config.yaml
intermediate_size: 512
norm_place: "pre"
norm_eps: 1e-05
qk_norm: false
tie_word_embeddings: true
parallel_block: false
init: "normal"
init_std_qkv: 0.0442
learning_rate: 0.000935
beta1: 0.9
warmup_steps: 372
schedule: "wsd"
decay_fraction: 0.792
decay_shape: "linear"
Each number is 200 + 40 x the weight over its row's rms, rounded and kept within 0 to 999. Layers, rows and columns count from 0. The size before them is the row's rms in percent of the matrix's.

# layer 3 attention query, 128x128, rms 0.0493, rows 0-54, columns 64-127
078,133,138,171,181,275,222,205,215,242,134,158,211,214,231,208,236,182,226,213,226,162,191,186,142,224,163,119,239,160,213,152,189,232,200,154,187,163,242,195,199,179,198,239,194,170,286,187,206,149,252,222,219,270,186,198,167,221,229,179,164,238,157,152,164
086,150,177,253,214,241,206,208,130,179,169,221,241,175,133,185,258,208,205,250,203,234,128,223,204,232,223,168,235,238,238,219,83,225,211,214,209,164,196,143,237,202,252,268,220,289,226,227,161,249,154,180,163,127,116,177,162,247,203,215,217,214,217,222,211
158,225,229,204,147,189,138,167,318,207,232,175,201,235,249,217,204,218,176,146,220,163,311,183,211,194,163,177,236,178,183,166,326,167,224,182,190,234,198,209,196,175,162,88,216,221,189,200,190,145,188,215,213,312,284,260,256,193,192,204,161,209,203,213,203
059,184,193,218,227,178,259,245,57,150,219,188,184,170,194,156,207,213,237,189,146,233,130,242,181,215,201,257,244,177,187,168,94,168,185,265,174,200,159,185,183,174,155,209,109,217,214,216,179,245,275,189,213,191,136,146,188,195,189,186,251,149,131,179,226
081,229,251,212,251,207,189,223,52,194,158,210,140,175,118,116,190,189,223,296,152,261,195,180,196,266,195,198,190,184,214,277,200,248,164,231,203,178,210,201,180,207,216,249,164,249,206,219,160,242,197,227,206,169,160,175,138,245,266,222,221,143,208,158,251
060,177,146,212,242,172,208,199,201,195,183,135,278,166,180,183,132,164,232,223,210,229,189,236,208,250,215,215,274,173,284,237,137,185,191,192,255,280,192,178,218,216,166,244,120,202,200,213,221,221,202,213,167,185,166,140,203,249,160,155,301,215,181,182,174
068,310,247,182,233,121,225,197,221,139,158,208,188,178,142,250,227,170,205,259,204,259,241,223,216,173,178,199,184,226,169,257,277,165,161,156,200,226,205,251,181,202,208,133,185,170,208,193,218,250,207,168,160,160,190,196,226,163,173,229,209,131,197,201,238
072,179,158,159,283,207,199,181,160,141,230,237,190,144,112,219,208,146,227,199,212,190,131,222,201,236,201,240,204,210,237,241,162,186,91,215,250,226,175,178,223,223,162,216,185,169,192,210,215,271,223,192,190,158,135,185,174,243,213,235,272,180,235,194,161
078,280,228,198,160,178,170,167,320,196,207,206,185,209,223,225,220,237,222,141,188,199,260,231,212,241,210,217,171,260,154,177,289,201,166,206,191,230,177,237,249,172,217,116,243,154,182,194,295,173,204,280,234,190,216,214,290,198,270,210,180,177,192,214,192
111,308,288,194,235,132,215,148,175,193,192,226,176,205,144,194,236,212,217,259,136,193,189,216,212,163,174,196,158,187,142,226,258,221,188,222,167,167,220,246,188,173,183,196,214,233,202,190,218,227,178,149,211,141,171,221,163,172,234,190,188,173,221,191,211
144,133,147,202,238,233,240,229,114,188,191,200,216,218,162,195,201,149,210,254,225,261,138,211,184,211,232,200,192,217,229,232,63,191,179,208,213,166,221,180,244,215,179,265,202,192,182,204,208,228,238,197,198,146,136,152,155,241,215,200,263,220,197,182,201
054,230,217,180,281,206,202,171,203,155,143,262,213,171,172,180,189,224,194,229,180,222,198,252,174,207,190,166,246,180,151,218,299,261,205,220,206,182,270,147,168,216,250,231,279,257,204,223,157,247,265,171,212,188,241,267,131,197,168,172,102,138,155,228,259
143,183,203,194,243,210,238,212,75,201,193,236,180,180,146,182,193,183,234,255,175,232,119,220,185,224,191,206,175,199,226,238,98,254,185,201,242,161,194,215,242,217,220,292,179,211,202,190,199,214,192,184,183,99,113,156,147,218,221,214,244,178,193,211,190
139,257,243,213,186,148,143,167,271,221,162,207,187,192,253,213,190,214,198,159,171,168,292,180,205,175,191,169,232,189,168,190,327,218,209,152,169,229,204,200,176,182,184,86,207,202,192,201,220,188,175,189,211,250,251,253,221,164,183,206,148,189,180,206,195
150,234,240,182,279,180,242,201,68,207,183,230,186,226,125,198,199,183,193,290,157,216,144,230,207,170,195,178,145,219,216,267,123,227,175,210,221,155,194,230,211,239,209,280,229,189,211,204,210,227,214,185,161,95,108,165,132,229,196,207,259,159,206,202,224
065,243,223,139,240,200,181,187,188,201,203,244,216,210,111,183,169,195,213,207,156,205,233,254,212,180,190,176,216,190,162,151,250,261,167,192,239,220,266,192,171,183,181,258,259,194,207,241,231,200,194,243,203,134,237,292,185,166,198,217,188,160,230,207,171
154,229,205,175,261,174,237,185,65,161,185,223,196,228,128,184,211,188,218,297,172,270,132,213,213,212,193,200,148,213,208,256,124,203,174,214,227,147,183,237,189,222,169,265,193,212,193,199,198,222,209,167,197,84,105,182,148,209,210,207,225,196,201,211,237
085,238,301,195,161,213,211,111,276,268,217,171,216,259,224,233,193,218,217,219,159,220,219,237,198,196,212,183,161,212,170,151,290,208,182,209,197,217,175,231,164,153,130,162,261,175,253,222,239,179,205,200,209,199,213,205,222,156,235,186,164,183,194,213,200
135,204,234,184,251,160,251,220,70,193,204,243,204,218,104,212,203,167,216,262,149,203,123,229,218,190,196,204,149,227,197,237,118,211,154,197,214,164,229,215,193,251,192,243,196,218,182,191,223,240,198,178,200,94,93,168,164,195,218,212,252,148,219,235,226
107,107,161,213,142,282,194,234,196,143,117,157,201,208,280,182,240,200,184,221,255,161,187,212,167,190,204,145,226,234,209,189,150,136,262,209,157,188,244,117,198,229,213,225,211,238,204,188,171,165,201,228,197,269,258,172,191,236,196,181,204,211,188,201,230
057,143,198,185,247,198,228,209,80,235,226,164,252,222,232,145,173,195,232,252,154,150,160,230,230,210,194,213,298,210,211,222,167,209,177,165,167,254,248,181,169,247,204,258,307,216,189,182,174,213,214,251,155,169,131,258,173,248,128,156,272,201,240,229,241
056,191,223,175,159,192,180,237,247,208,242,188,241,236,201,192,156,269,199,170,207,197,226,257,256,215,216,189,233,259,186,197,270,135,251,160,212,221,253,248,161,198,203,249,293,131,151,171,244,117,184,192,173,154,253,257,264,166,199,197,193,185,201,203,192
123,87,146,202,191,254,244,252,139,138,180,226,213,184,218,188,239,170,183,237,243,209,180,187,186,215,188,185,203,193,266,199,103,170,201,200,191,171,218,176,228,170,203,229,228,226,182,239,198,226,193,254,203,202,189,172,160,257,208,213,262,218,212,206,221
065,267,230,222,242,166,267,206,104,201,201,227,264,153,174,217,195,242,166,237,147,214,222,201,229,232,223,269,156,224,197,220,129,241,170,224,136,184,125,170,206,194,173,212,188,221,198,190,142,247,136,164,191,159,145,231,216,223,163,186,194,240,209,137,204
125,274,190,178,263,142,235,218,61,188,170,238,215,218,151,159,212,181,214,287,166,200,91,233,180,203,208,193,151,203,186,233,128,217,152,225,220,152,174,197,215,228,203,272,205,222,209,171,158,234,204,171,182,70,99,176,175,208,182,208,233,161,201,208,229
143,172,148,215,130,221,159,236,322,203,211,152,214,179,261,221,195,220,172,111,258,177,296,164,193,216,214,167,234,212,220,149,244,177,224,182,200,239,199,199,204,162,203,131,202,188,195,191,204,155,199,242,215,330,304,239,246,191,208,199,184,209,154,191,161
114,290,271,184,187,154,204,153,275,235,277,221,189,200,206,225,201,227,214,147,166,196,281,188,236,212,174,260,175,189,148,176,300,222,169,172,165,191,208,260,191,167,198,142,197,200,209,172,197,169,201,202,209,248,229,255,239,170,236,200,172,185,183,215,189
105,130,161,203,110,267,152,266,261,191,166,169,207,242,286,201,201,223,157,164,271,153,238,158,169,175,209,196,250,237,175,157,229,165,253,184,183,222,217,191,167,208,240,149,236,191,184,173,211,130,186,232,208,303,291,214,214,208,202,162,139,225,187,168,196
155,252,245,166,269,180,267,192,89,204,183,249,179,193,120,222,225,156,240,271,149,236,144,229,221,168,180,207,125,221,188,264,139,232,180,219,223,157,203,222,204,234,206,249,179,218,193,179,203,257,188,159,198,88,102,192,170,200,218,190,215,170,207,207,225
089,304,259,215,245,129,185,197,182,211,277,245,199,169,141,205,127,268,219,203,161,267,239,200,185,199,241,187,161,206,177,211,226,258,152,195,225,175,152,272,212,205,219,185,169,231,191,211,216,205,183,203,218,156,185,208,209,139,214,195,236,188,189,170,200
061,125,87,170,259,272,159,235,213,210,136,198,225,196,163,191,176,186,196,176,224,246,188,175,187,181,195,250,236,224,248,178,207,192,191,163,235,280,200,176,171,233,178,245,185,153,163,231,162,179,216,203,152,216,191,222,155,202,252,221,221,219,183,176,252
144,113,175,183,205,260,235,234,120,154,236,213,211,186,198,191,179,164,200,199,224,228,143,189,189,228,186,235,211,225,258,197,84,201,160,198,213,192,185,159,205,220,206,291,195,192,196,226,208,215,214,225,211,154,142,151,165,243,219,196,265,218,195,172,227
060,220,234,225,213,124,277,173,99,228,202,224,234,203,195,210,209,193,119,263,202,185,186,213,214,199,222,112,146,180,209,212,131,188,165,207,222,127,182,153,193,226,227,231,204,255,185,252,145,200,244,225,197,183,92,236,119,240,221,214,219,186,207,239,174
114,260,280,215,191,146,165,141,265,223,227,181,209,215,169,212,175,206,202,192,119,216,250,208,226,199,178,197,171,215,174,201,338,207,180,170,211,223,221,252,184,176,188,162,217,192,209,232,249,206,174,195,229,174,209,235,217,140,213,187,212,187,211,207,190
057,246,184,175,168,161,227,219,263,198,122,180,223,226,281,241,193,170,190,211,196,175,255,176,190,200,165,175,166,240,214,142,238,253,202,207,184,171,219,246,214,171,223,105,182,201,246,199,202,216,131,217,222,272,243,295,169,204,186,174,185,209,182,200,204
065,182,94,189,233,154,225,216,161,185,222,185,179,138,194,118,204,232,197,165,171,206,151,174,157,228,164,192,203,147,204,234,97,175,148,194,149,203,212,220,171,230,192,203,170,214,229,253,218,217,230,200,184,200,165,105,218,196,220,181,250,189,174,181,134
096,325,299,177,180,135,219,122,246,186,221,243,227,225,171,221,225,214,199,239,157,234,244,202,232,198,228,225,155,222,186,199,273,236,165,226,243,203,127,242,215,199,257,137,196,142,209,221,253,251,195,196,237,141,212,244,200,169,185,196,217,202,195,215,176
053,167,229,220,230,205,187,219,201,150,215,207,167,169,219,248,200,177,196,165,234,157,243,225,172,197,103,132,264,189,226,203,152,177,203,228,189,178,197,178,241,153,222,228,191,128,138,182,254,152,239,199,187,246,213,261,166,299,166,204,185,216,173,178,142
082,238,232,225,150,189,185,216,301,220,210,214,169,223,247,203,211,184,191,198,135,203,240,213,238,158,193,217,125,209,164,177,284,220,219,219,172,197,187,271,160,154,202,169,237,199,161,150,251,231,159,186,233,175,264,214,177,176,153,224,185,159,186,181,251
092,325,246,170,248,88,243,166,152,240,282,245,210,202,138,199,241,185,212,272,170,208,189,213,220,183,200,238,167,172,188,224,229,210,170,197,216,171,174,233,190,175,183,204,196,196,211,171,185,258,208,188,174,165,163,203,196,179,168,250,236,203,228,239,190
060,262,240,251,219,195,187,189,203,244,227,231,261,218,190,197,245,225,250,197,202,277,222,244,205,262,199,221,226,188,192,206,155,283,229,236,245,239,170,207,237,214,148,245,205,245,160,116,198,185,194,157,236,163,141,157,282,210,150,166,295,253,189,144,139
152,153,182,203,262,232,250,247,100,189,218,209,201,188,173,172,187,175,216,241,195,249,118,229,197,202,182,233,179,209,242,208,66,219,151,218,215,165,213,195,226,251,184,316,179,213,227,212,203,215,186,182,187,115,124,137,145,228,205,220,258,204,209,199,226
081,106,164,212,174,280,152,253,243,176,162,249,202,167,258,201,255,160,136,172,228,174,249,184,213,158,181,150,258,219,223,210,176,209,266,150,186,234,238,167,194,211,156,222,260,205,260,144,172,159,151,205,181,221,196,181,209,185,226,159,194,150,223,197,227
095,104,116,221,191,245,196,251,140,215,164,180,188,187,235,189,182,180,178,233,215,196,165,189,170,209,197,198,256,208,226,237,120,197,235,182,211,213,234,134,224,226,188,296,200,222,206,171,172,173,210,193,208,211,161,181,179,245,212,198,218,181,230,226,205
108,131,144,188,237,235,204,220,124,194,214,220,205,208,177,173,181,186,194,257,215,233,127,196,199,204,181,207,220,194,231,240,135,212,176,201,243,189,222,186,185,263,226,284,166,196,182,200,197,253,208,176,168,122,158,142,166,219,177,209,205,231,217,219,210
056,244,248,239,239,182,222,119,287,242,223,217,168,171,195,205,230,224,193,252,160,188,145,214,233,222,158,280,101,197,220,195,201,205,161,223,248,210,126,233,149,135,152,164,91,230,136,249,202,267,198,171,265,158,159,206,195,234,246,195,193,166,193,184,202
064,282,303,162,228,146,235,187,202,205,232,226,189,161,211,207,228,169,161,279,188,222,197,179,253,242,142,153,119,149,201,192,201,237,184,333,173,189,188,162,284,164,193,165,228,203,187,193,205,211,207,151,219,173,148,188,170,262,231,238,267,147,132,243,199
063,162,201,176,231,270,146,245,180,268,130,149,165,192,184,141,289,208,206,239,154,184,201,259,209,196,178,122,176,200,169,248,124,193,301,222,188,137,226,119,141,199,234,257,204,210,287,196,160,179,183,180,156,261,184,211,212,206,229,211,102,212,159,217,176
086,86,107,226,170,267,198,263,212,186,126,193,202,206,234,221,225,156,202,213,302,173,211,169,186,226,211,177,275,203,251,226,162,191,207,183,199,201,258,175,151,215,187,195,214,212,228,194,183,214,230,265,186,215,201,165,203,209,199,166,195,237,218,134,251
066,155,203,202,137,259,205,279,209,199,169,192,220,205,210,234,246,197,211,129,241,154,259,183,225,224,184,166,216,213,205,208,240,176,197,180,228,203,216,235,180,194,218,229,258,227,156,175,317,214,173,239,229,239,214,238,191,124,209,159,184,250,169,157,238
086,308,281,194,263,90,234,166,165,190,232,220,176,223,124,193,182,233,226,226,184,256,235,211,194,181,218,236,144,220,183,181,198,183,157,255,233,170,147,259,247,212,204,177,173,159,190,209,200,230,207,192,239,143,175,223,213,174,217,243,190,210,200,218,177
149,154,169,189,226,238,231,211,68,162,198,193,191,208,154,168,181,153,199,249,194,208,130,229,192,220,195,184,164,228,223,229,62,173,176,213,233,131,219,158,201,207,207,257,183,216,190,243,192,239,225,204,179,141,100,137,122,217,203,217,246,189,170,199,207
092,135,195,207,195,234,219,214,105,202,142,208,216,230,188,191,235,165,227,261,230,210,104,195,159,190,243,217,215,215,222,255,73,250,185,188,195,149,199,202,210,221,227,266,190,261,214,210,157,222,209,210,211,133,160,160,173,230,199,174,231,227,213,214,193
059,156,140,154,200,220,215,258,128,178,157,208,233,237,281,170,223,170,226,128,235,158,90,206,176,226,176,257,220,194,221,254,171,159,148,169,175,195,192,203,211,179,234,214,120,216,225,132,128,218,242,257,163,234,208,133,223,232,210,236,249,217,190,131,210
084,129,162,204,153,286,197,169,194,192,169,157,193,208,230,183,278,147,198,212,221,132,145,191,178,199,205,220,211,166,182,201,147,152,213,219,196,211,242,153,185,172,250,166,180,209,278,241,179,171,186,222,152,274,222,231,221,226,272,197,188,231,219,218,231
# layer 3 attention key, 128x128, rms 0.0426, rows 0-53, columns 64-127
066,99,111,186,199,290,281,182,199,240,188,199,176,252,182,208,189,185,229,185,217,185,156,205,150,152,221,92,178,188,178,202,127,181,253,216,209,198,231,229,148,199,230,254,294,233,174,249,253,181,154,165,244,246,172,152,133,225,182,180,195,211,233,258,197
073,117,216,219,225,244,258,248,164,230,208,136,208,181,193,198,241,135,169,163,176,271,279,266,249,183,152,188,153,200,183,207,144,148,229,195,209,155,200,225,164,159,184,168,308,188,213,187,245,135,232,240,228,227,196,211,231,247,219,184,161,246,215,171,226
118,292,223,180,244,151,187,167,160,203,145,311,213,190,175,196,233,182,204,286,158,232,186,248,217,198,197,189,198,161,147,240,221,206,144,184,234,161,146,197,170,200,231,195,167,208,188,162,202,246,257,161,212,140,145,196,218,224,255,224,175,138,239,179,208
072,100,244,234,253,224,134,268,241,199,200,206,221,198,183,195,187,123,154,184,254,166,215,226,220,282,213,160,133,238,184,200,207,171,210,220,237,213,272,151,200,167,195,158,252,191,247,306,206,124,202,156,148,211,150,246,277,177,238,241,223,220,220,229,216
078,225,174,205,232,129,211,247,237,215,205,240,212,207,173,139,240,219,218,194,214,241,183,217,213,271,138,295,234,244,169,180,188,181,161,220,209,213,218,225,253,191,167,155,215,217,131,221,111,210,248,142,175,95,172,114,287,182,156,215,206,209,193,242,172
067,204,193,312,195,223,193,186,180,163,190,178,242,200,147,171,215,173,156,169,230,248,182,216,190,251,186,236,178,173,242,221,179,214,177,262,256,177,206,229,226,205,241,170,237,139,267,191,212,273,178,204,165,205,341,177,201,192,134,260,215,146,278,151,244
077,264,219,313,195,132,191,167,243,161,279,220,221,232,164,185,153,199,169,224,173,222,252,195,251,215,214,225,208,197,140,184,259,185,175,167,233,218,188,178,234,165,128,57,212,179,148,153,190,201,221,188,206,168,140,184,295,150,198,182,275,214,148,228,151
065,208,264,169,230,216,231,176,178,205,205,109,241,171,174,202,171,194,218,251,219,185,174,207,177,208,142,197,208,179,157,235,178,258,166,186,179,266,112,215,171,187,153,143,247,160,196,223,168,145,156,181,101,258,232,228,147,206,264,158,129,158,207,83,215
074,257,273,192,243,147,232,183,199,184,191,145,165,192,192,214,197,222,188,188,155,221,224,104,188,201,138,145,185,253,237,227,243,264,174,179,146,234,159,190,255,196,184,169,92,240,198,174,203,173,253,147,185,221,137,311,196,207,175,194,129,176,191,214,183
121,292,227,180,280,132,197,221,145,188,232,246,206,192,139,223,186,191,224,222,223,250,215,194,167,205,170,202,142,268,252,219,162,203,163,197,196,205,138,221,175,185,174,184,140,200,159,209,202,263,210,189,219,115,167,187,188,161,164,247,296,211,242,201,141
116,81,165,198,154,274,167,229,238,246,159,176,215,159,244,232,185,227,179,146,242,159,211,205,168,201,235,174,232,199,191,152,178,164,214,157,192,187,261,176,214,185,163,178,201,187,231,226,138,116,166,240,174,288,238,224,247,220,187,160,150,211,178,206,151
069,214,141,192,224,179,180,230,220,250,188,189,203,268,199,172,165,131,220,178,215,179,126,188,224,208,252,175,276,265,173,149,176,154,173,198,245,183,264,192,152,233,250,147,189,201,217,187,222,315,126,218,166,261,181,196,161,233,188,181,112,222,214,185,204
084,110,144,203,189,197,192,236,172,153,262,172,224,194,194,147,224,182,153,201,187,231,232,208,233,193,224,155,203,236,195,274,163,152,172,189,228,187,195,165,280,189,327,180,289,208,206,218,191,126,159,233,194,183,154,141,132,191,206,204,194,212,211,184,164
112,306,207,166,253,121,233,228,127,168,201,286,228,199,110,182,174,206,250,245,160,279,205,172,229,197,204,207,168,269,288,220,197,211,205,208,218,158,144,200,188,196,191,237,162,122,179,152,191,210,180,177,250,115,141,190,159,218,174,148,273,184,245,219,156
144,248,274,176,219,173,212,252,174,133,226,232,157,252,183,187,178,166,241,241,193,279,199,138,210,217,188,236,194,243,266,246,187,223,231,197,189,227,122,235,214,197,157,259,143,184,173,193,212,225,190,183,214,203,186,148,143,146,165,220,272,197,195,137,168
072,275,174,180,213,104,315,154,192,271,178,170,257,218,219,170,161,208,226,175,227,212,178,238,214,155,195,221,131,236,170,228,196,221,206,241,216,232,141,204,186,108,208,101,168,205,153,217,180,249,202,195,209,173,224,169,165,239,193,205,230,207,180,184,138
144,244,272,163,237,217,245,256,192,142,263,236,148,213,162,239,159,167,257,225,218,293,186,180,223,257,210,246,181,273,278,212,195,198,222,191,226,197,166,237,240,200,153,235,197,171,214,257,241,231,169,203,181,168,152,174,140,198,147,219,277,215,170,164,153
076,262,239,162,169,129,204,170,234,241,233,257,183,162,175,147,228,214,221,159,183,222,236,184,237,161,114,228,140,220,222,124,179,214,205,205,203,211,213,160,148,166,219,169,76,266,167,174,188,288,189,190,248,202,186,276,223,202,199,124,205,219,196,191,134
109,232,249,202,278,106,232,192,208,189,259,221,196,238,149,277,204,175,237,244,206,288,216,176,208,202,180,278,177,260,202,233,165,247,190,227,196,160,140,218,260,245,261,214,224,164,191,222,198,213,144,221,188,151,177,161,169,185,187,223,231,204,234,175,176
081,62,153,204,215,356,145,172,265,246,196,162,210,233,205,244,200,184,131,185,200,162,144,185,195,140,198,159,165,179,203,192,178,203,187,202,195,152,209,152,198,186,245,250,164,207,242,221,236,108,168,230,114,216,173,158,137,204,200,261,211,186,185,229,208
068,110,123,231,174,260,251,209,287,179,199,210,198,161,158,229,283,184,131,156,205,169,210,200,145,128,207,227,204,275,215,250,147,141,245,209,199,209,147,220,202,224,224,219,242,175,184,187,272,185,200,205,154,250,166,145,126,193,190,242,202,219,197,185,224
062,201,247,236,194,161,258,228,147,239,205,170,229,157,176,235,200,242,196,202,196,180,198,156,193,257,243,246,189,153,238,175,193,235,238,204,260,204,181,162,215,238,207,187,99,269,225,192,213,232,235,241,172,97,224,170,167,211,226,196,160,218,286,236,219
116,44,196,237,134,259,178,189,198,233,185,170,217,176,270,215,225,189,176,150,210,199,156,239,210,273,241,179,251,133,173,140,182,159,193,201,160,228,227,206,162,264,171,180,202,226,186,218,206,192,239,231,192,235,218,207,190,237,273,184,166,188,159,227,247
071,227,251,192,194,159,194,184,201,152,241,220,239,137,148,193,218,211,175,166,237,192,216,147,216,189,138,187,220,194,133,245,215,92,260,191,232,231,181,209,233,229,164,172,162,160,122,205,215,193,263,214,180,156,164,173,302,182,175,110,223,208,234,139,168
107,267,181,207,270,112,176,237,183,193,223,228,201,223,180,180,173,204,264,223,245,229,232,207,219,223,176,250,118,188,222,257,187,198,198,259,213,199,138,188,287,257,170,143,159,168,131,234,179,202,220,155,241,198,171,166,202,213,193,218,192,198,234,225,150
125,176,158,202,129,270,170,187,215,224,193,191,229,184,237,215,214,204,147,176,172,104,207,216,194,177,210,146,223,130,153,238,219,157,180,178,172,187,294,172,125,216,146,182,245,241,208,172,201,133,224,183,185,255,239,210,212,244,221,175,80,224,153,214,248
087,305,238,202,262,94,167,215,230,216,243,247,184,181,140,165,225,210,220,270,169,187,249,192,194,177,199,195,214,185,231,182,269,204,166,266,237,199,161,239,101,200,232,148,164,193,202,208,215,196,218,244,250,121,211,187,207,185,154,214,260,152,191,183,186
093,105,165,187,169,315,214,175,183,287,178,142,190,249,229,235,210,175,149,158,194,205,176,188,150,185,249,170,246,220,156,176,158,217,231,202,205,158,257,168,165,190,200,287,211,233,302,144,221,176,210,248,216,233,248,189,127,175,222,180,190,169,162,205,198
163,251,277,184,229,171,250,233,180,154,266,273,203,235,178,202,146,192,271,238,237,260,187,149,224,210,195,213,173,270,260,194,185,211,170,165,206,210,146,218,242,160,177,229,143,180,177,228,246,260,187,184,240,144,181,139,152,178,158,189,269,174,223,104,177
082,317,226,82,201,84,202,168,209,219,247,243,210,163,200,213,182,172,264,243,206,188,183,172,249,256,105,224,188,205,191,234,235,155,212,170,193,215,204,169,201,166,172,168,132,183,192,195,179,205,265,184,192,180,196,225,213,193,201,213,189,224,160,236,179
072,144,184,197,198,235,159,271,149,157,196,221,236,205,219,161,231,147,258,179,156,168,216,218,122,186,209,230,168,183,196,233,162,215,128,229,274,193,242,178,227,176,214,231,198,211,228,228,193,294,216,165,178,258,282,172,142,242,212,267,187,222,229,175,219
150,131,145,219,150,218,118,188,240,207,179,146,179,195,269,186,203,199,160,139,228,137,241,207,206,214,201,171,259,157,167,152,211,126,223,218,190,201,258,163,201,198,226,153,229,181,202,190,139,135,208,243,185,278,216,257,280,205,203,177,122,216,205,254,211
059,192,213,260,237,220,178,252,240,212,187,272,146,205,134,217,257,200,179,210,176,179,184,140,234,244,166,214,174,129,209,225,213,134,211,220,237,230,160,185,222,256,184,140,234,174,168,173,206,152,150,153,200,233,170,193,174,190,207,236,175,168,138,188,207
091,369,216,179,203,65,199,217,233,213,184,224,196,130,148,220,210,225,195,205,180,228,125,236,163,172,204,207,200,190,211,193,185,253,143,211,208,253,164,219,205,135,225,176,185,196,175,134,198,245,266,234,205,205,210,207,247,204,213,175,218,213,185,240,160
060,288,233,205,186,186,150,153,271,185,234,236,200,140,213,185,234,208,211,230,207,257,145,264,269,160,206,187,205,194,214,224,269,221,208,292,158,206,160,190,232,116,157,284,230,217,242,121,214,273,222,171,316,175,235,165,230,151,237,174,249,130,213,172,199
057,170,210,258,223,233,195,166,175,164,217,244,279,224,226,271,176,177,194,130,254,207,188,180,263,213,195,117,182,289,189,183,223,132,253,151,144,143,235,241,222,274,172,174,168,271,195,187,241,238,179,174,145,203,199,208,173,187,167,241,259,217,208,117,208
084,326,284,244,218,112,204,148,220,208,237,180,184,158,154,218,193,210,145,166,168,232,203,207,268,148,241,221,212,198,236,200,224,271,223,239,137,234,125,214,212,158,152,164,175,196,195,189,236,207,173,195,182,254,209,222,167,186,254,226,220,214,195,192,200
062,143,218,224,172,265,200,235,225,263,239,188,201,190,139,168,231,141,134,219,209,234,241,194,209,184,188,165,168,190,183,190,198,231,172,274,214,217,189,235,203,210,245,274,196,210,257,165,318,234,229,272,228,149,233,216,127,156,218,217,232,180,261,188,262
065,286,254,177,228,116,175,198,112,245,234,197,226,218,155,136,215,311,188,214,184,149,207,251,192,292,171,278,247,169,187,175,226,269,229,193,179,193,226,224,192,155,186,239,113,224,193,194,187,265,270,234,185,153,234,299,236,171,230,204,186,173,228,225,168
085,316,237,248,242,86,197,159,241,214,230,218,257,196,185,195,154,218,199,177,209,180,204,213,209,215,221,249,179,167,171,211,241,164,192,197,184,225,148,237,200,195,117,122,212,189,148,215,179,243,125,141,223,168,170,199,228,219,202,212,207,203,197,136,203
061,284,144,188,270,130,289,196,128,162,229,188,230,193,221,190,214,223,300,185,258,222,201,223,241,236,176,163,216,229,202,202,137,233,189,167,163,201,147,224,235,168,185,196,167,116,184,256,234,297,185,269,263,325,237,170,173,221,222,254,221,241,214,146,232
124,81,133,221,116,237,156,262,228,232,211,115,207,202,213,186,189,235,176,150,260,173,215,159,207,249,199,175,218,181,200,194,231,201,221,177,221,217,299,163,181,230,253,191,285,182,207,217,119,139,172,260,172,229,236,203,216,228,202,189,176,236,208,237,201
078,112,127,258,171,253,171,255,143,180,188,210,218,212,280,136,201,217,164,221,220,168,158,209,182,201,226,158,251,143,194,185,104,149,208,239,173,144,248,175,254,210,239,244,197,200,214,205,190,177,239,199,172,200,253,206,229,250,167,197,203,208,133,206,182
080,91,175,147,192,285,159,255,181,228,203,190,239,223,183,184,217,229,214,153,222,162,137,255,156,155,169,174,179,194,199,252,184,175,202,253,198,193,207,253,207,225,238,248,203,176,221,228,177,212,196,154,145,207,195,137,170,183,227,243,162,202,176,201,223
079,119,162,167,150,240,217,246,100,203,147,151,206,220,237,253,241,208,164,191,279,191,169,187,235,213,204,183,199,174,182,210,143,159,239,225,194,223,212,188,250,217,154,209,282,205,172,169,237,204,239,170,260,292,185,158,156,160,209,252,142,212,195,218,212
061,243,212,239,230,181,135,162,202,230,190,175,260,221,239,230,259,214,188,265,205,164,208,222,256,221,224,235,155,292,177,186,248,202,222,209,236,289,225,166,284,238,216,208,178,136,220,268,181,225,162,249,118,218,182,268,227,154,188,199,172,145,237,181,196
069,243,151,181,222,165,164,193,236,201,284,246,260,192,193,233,177,198,279,184,179,243,174,184,209,245,175,177,249,240,162,189,204,244,201,171,171,213,194,189,238,267,124,159,259,153,239,163,241,158,193,255,204,185,163,200,249,87,164,163,216,275,246,253,199
075,114,138,248,191,244,187,197,212,226,219,198,230,230,228,126,142,211,234,213,209,155,210,172,194,229,198,138,187,255,196,176,149,130,241,152,130,160,160,155,190,194,199,245,255,239,214,224,144,156,224,277,221,129,167,217,279,304,143,155,183,203,226,279,171
075,60,186,165,190,303,213,158,242,214,165,182,185,227,218,182,166,175,191,243,246,195,187,198,171,213,195,224,209,222,252,212,156,180,229,214,167,163,214,216,203,186,249,238,276,215,206,226,160,163,206,172,177,192,179,127,243,250,177,240,160,258,251,171,169
066,133,212,239,206,207,187,196,136,204,200,223,146,189,257,224,175,189,194,246,213,106,197,215,170,172,187,248,271,158,216,238,127,167,207,177,184,244,253,177,178,168,290,161,223,243,198,186,220,133,226,178,223,223,256,210,173,243,153,143,231,152,169,223,251
080,296,271,194,199,110,173,163,185,175,230,221,241,187,168,213,229,149,245,191,133,183,256,212,230,172,188,285,202,167,227,261,221,280,182,218,242,200,129,195,197,226,170,192,135,194,190,199,221,186,212,114,191,196,174,210,193,161,221,198,171,182,156,131,171
101,92,177,230,161,345,211,207,241,235,240,183,261,212,225,217,179,215,207,127,240,177,195,185,163,227,208,178,283,155,212,127,154,189,216,192,193,202,252,164,207,214,174,186,206,215,215,193,179,138,197,230,244,209,235,196,260,204,276,149,271,214,179,168,201
081,120,144,193,228,226,197,265,179,227,206,207,215,213,198,226,238,153,162,159,185,203,160,274,223,224,210,209,219,161,135,174,162,166,260,217,200,199,262,172,176,171,199,210,305,153,169,193,187,144,231,263,262,227,240,140,172,219,202,189,177,178,176,180,222
065,132,158,190,195,214,256,234,233,176,139,156,217,260,224,215,150,152,200,222,199,179,123,199,138,127,231,156,233,201,159,235,218,198,170,121,194,137,224,228,206,220,229,171,223,241,130,207,164,134,228,201,105,235,224,184,149,244,166,208,173,115,116,154,227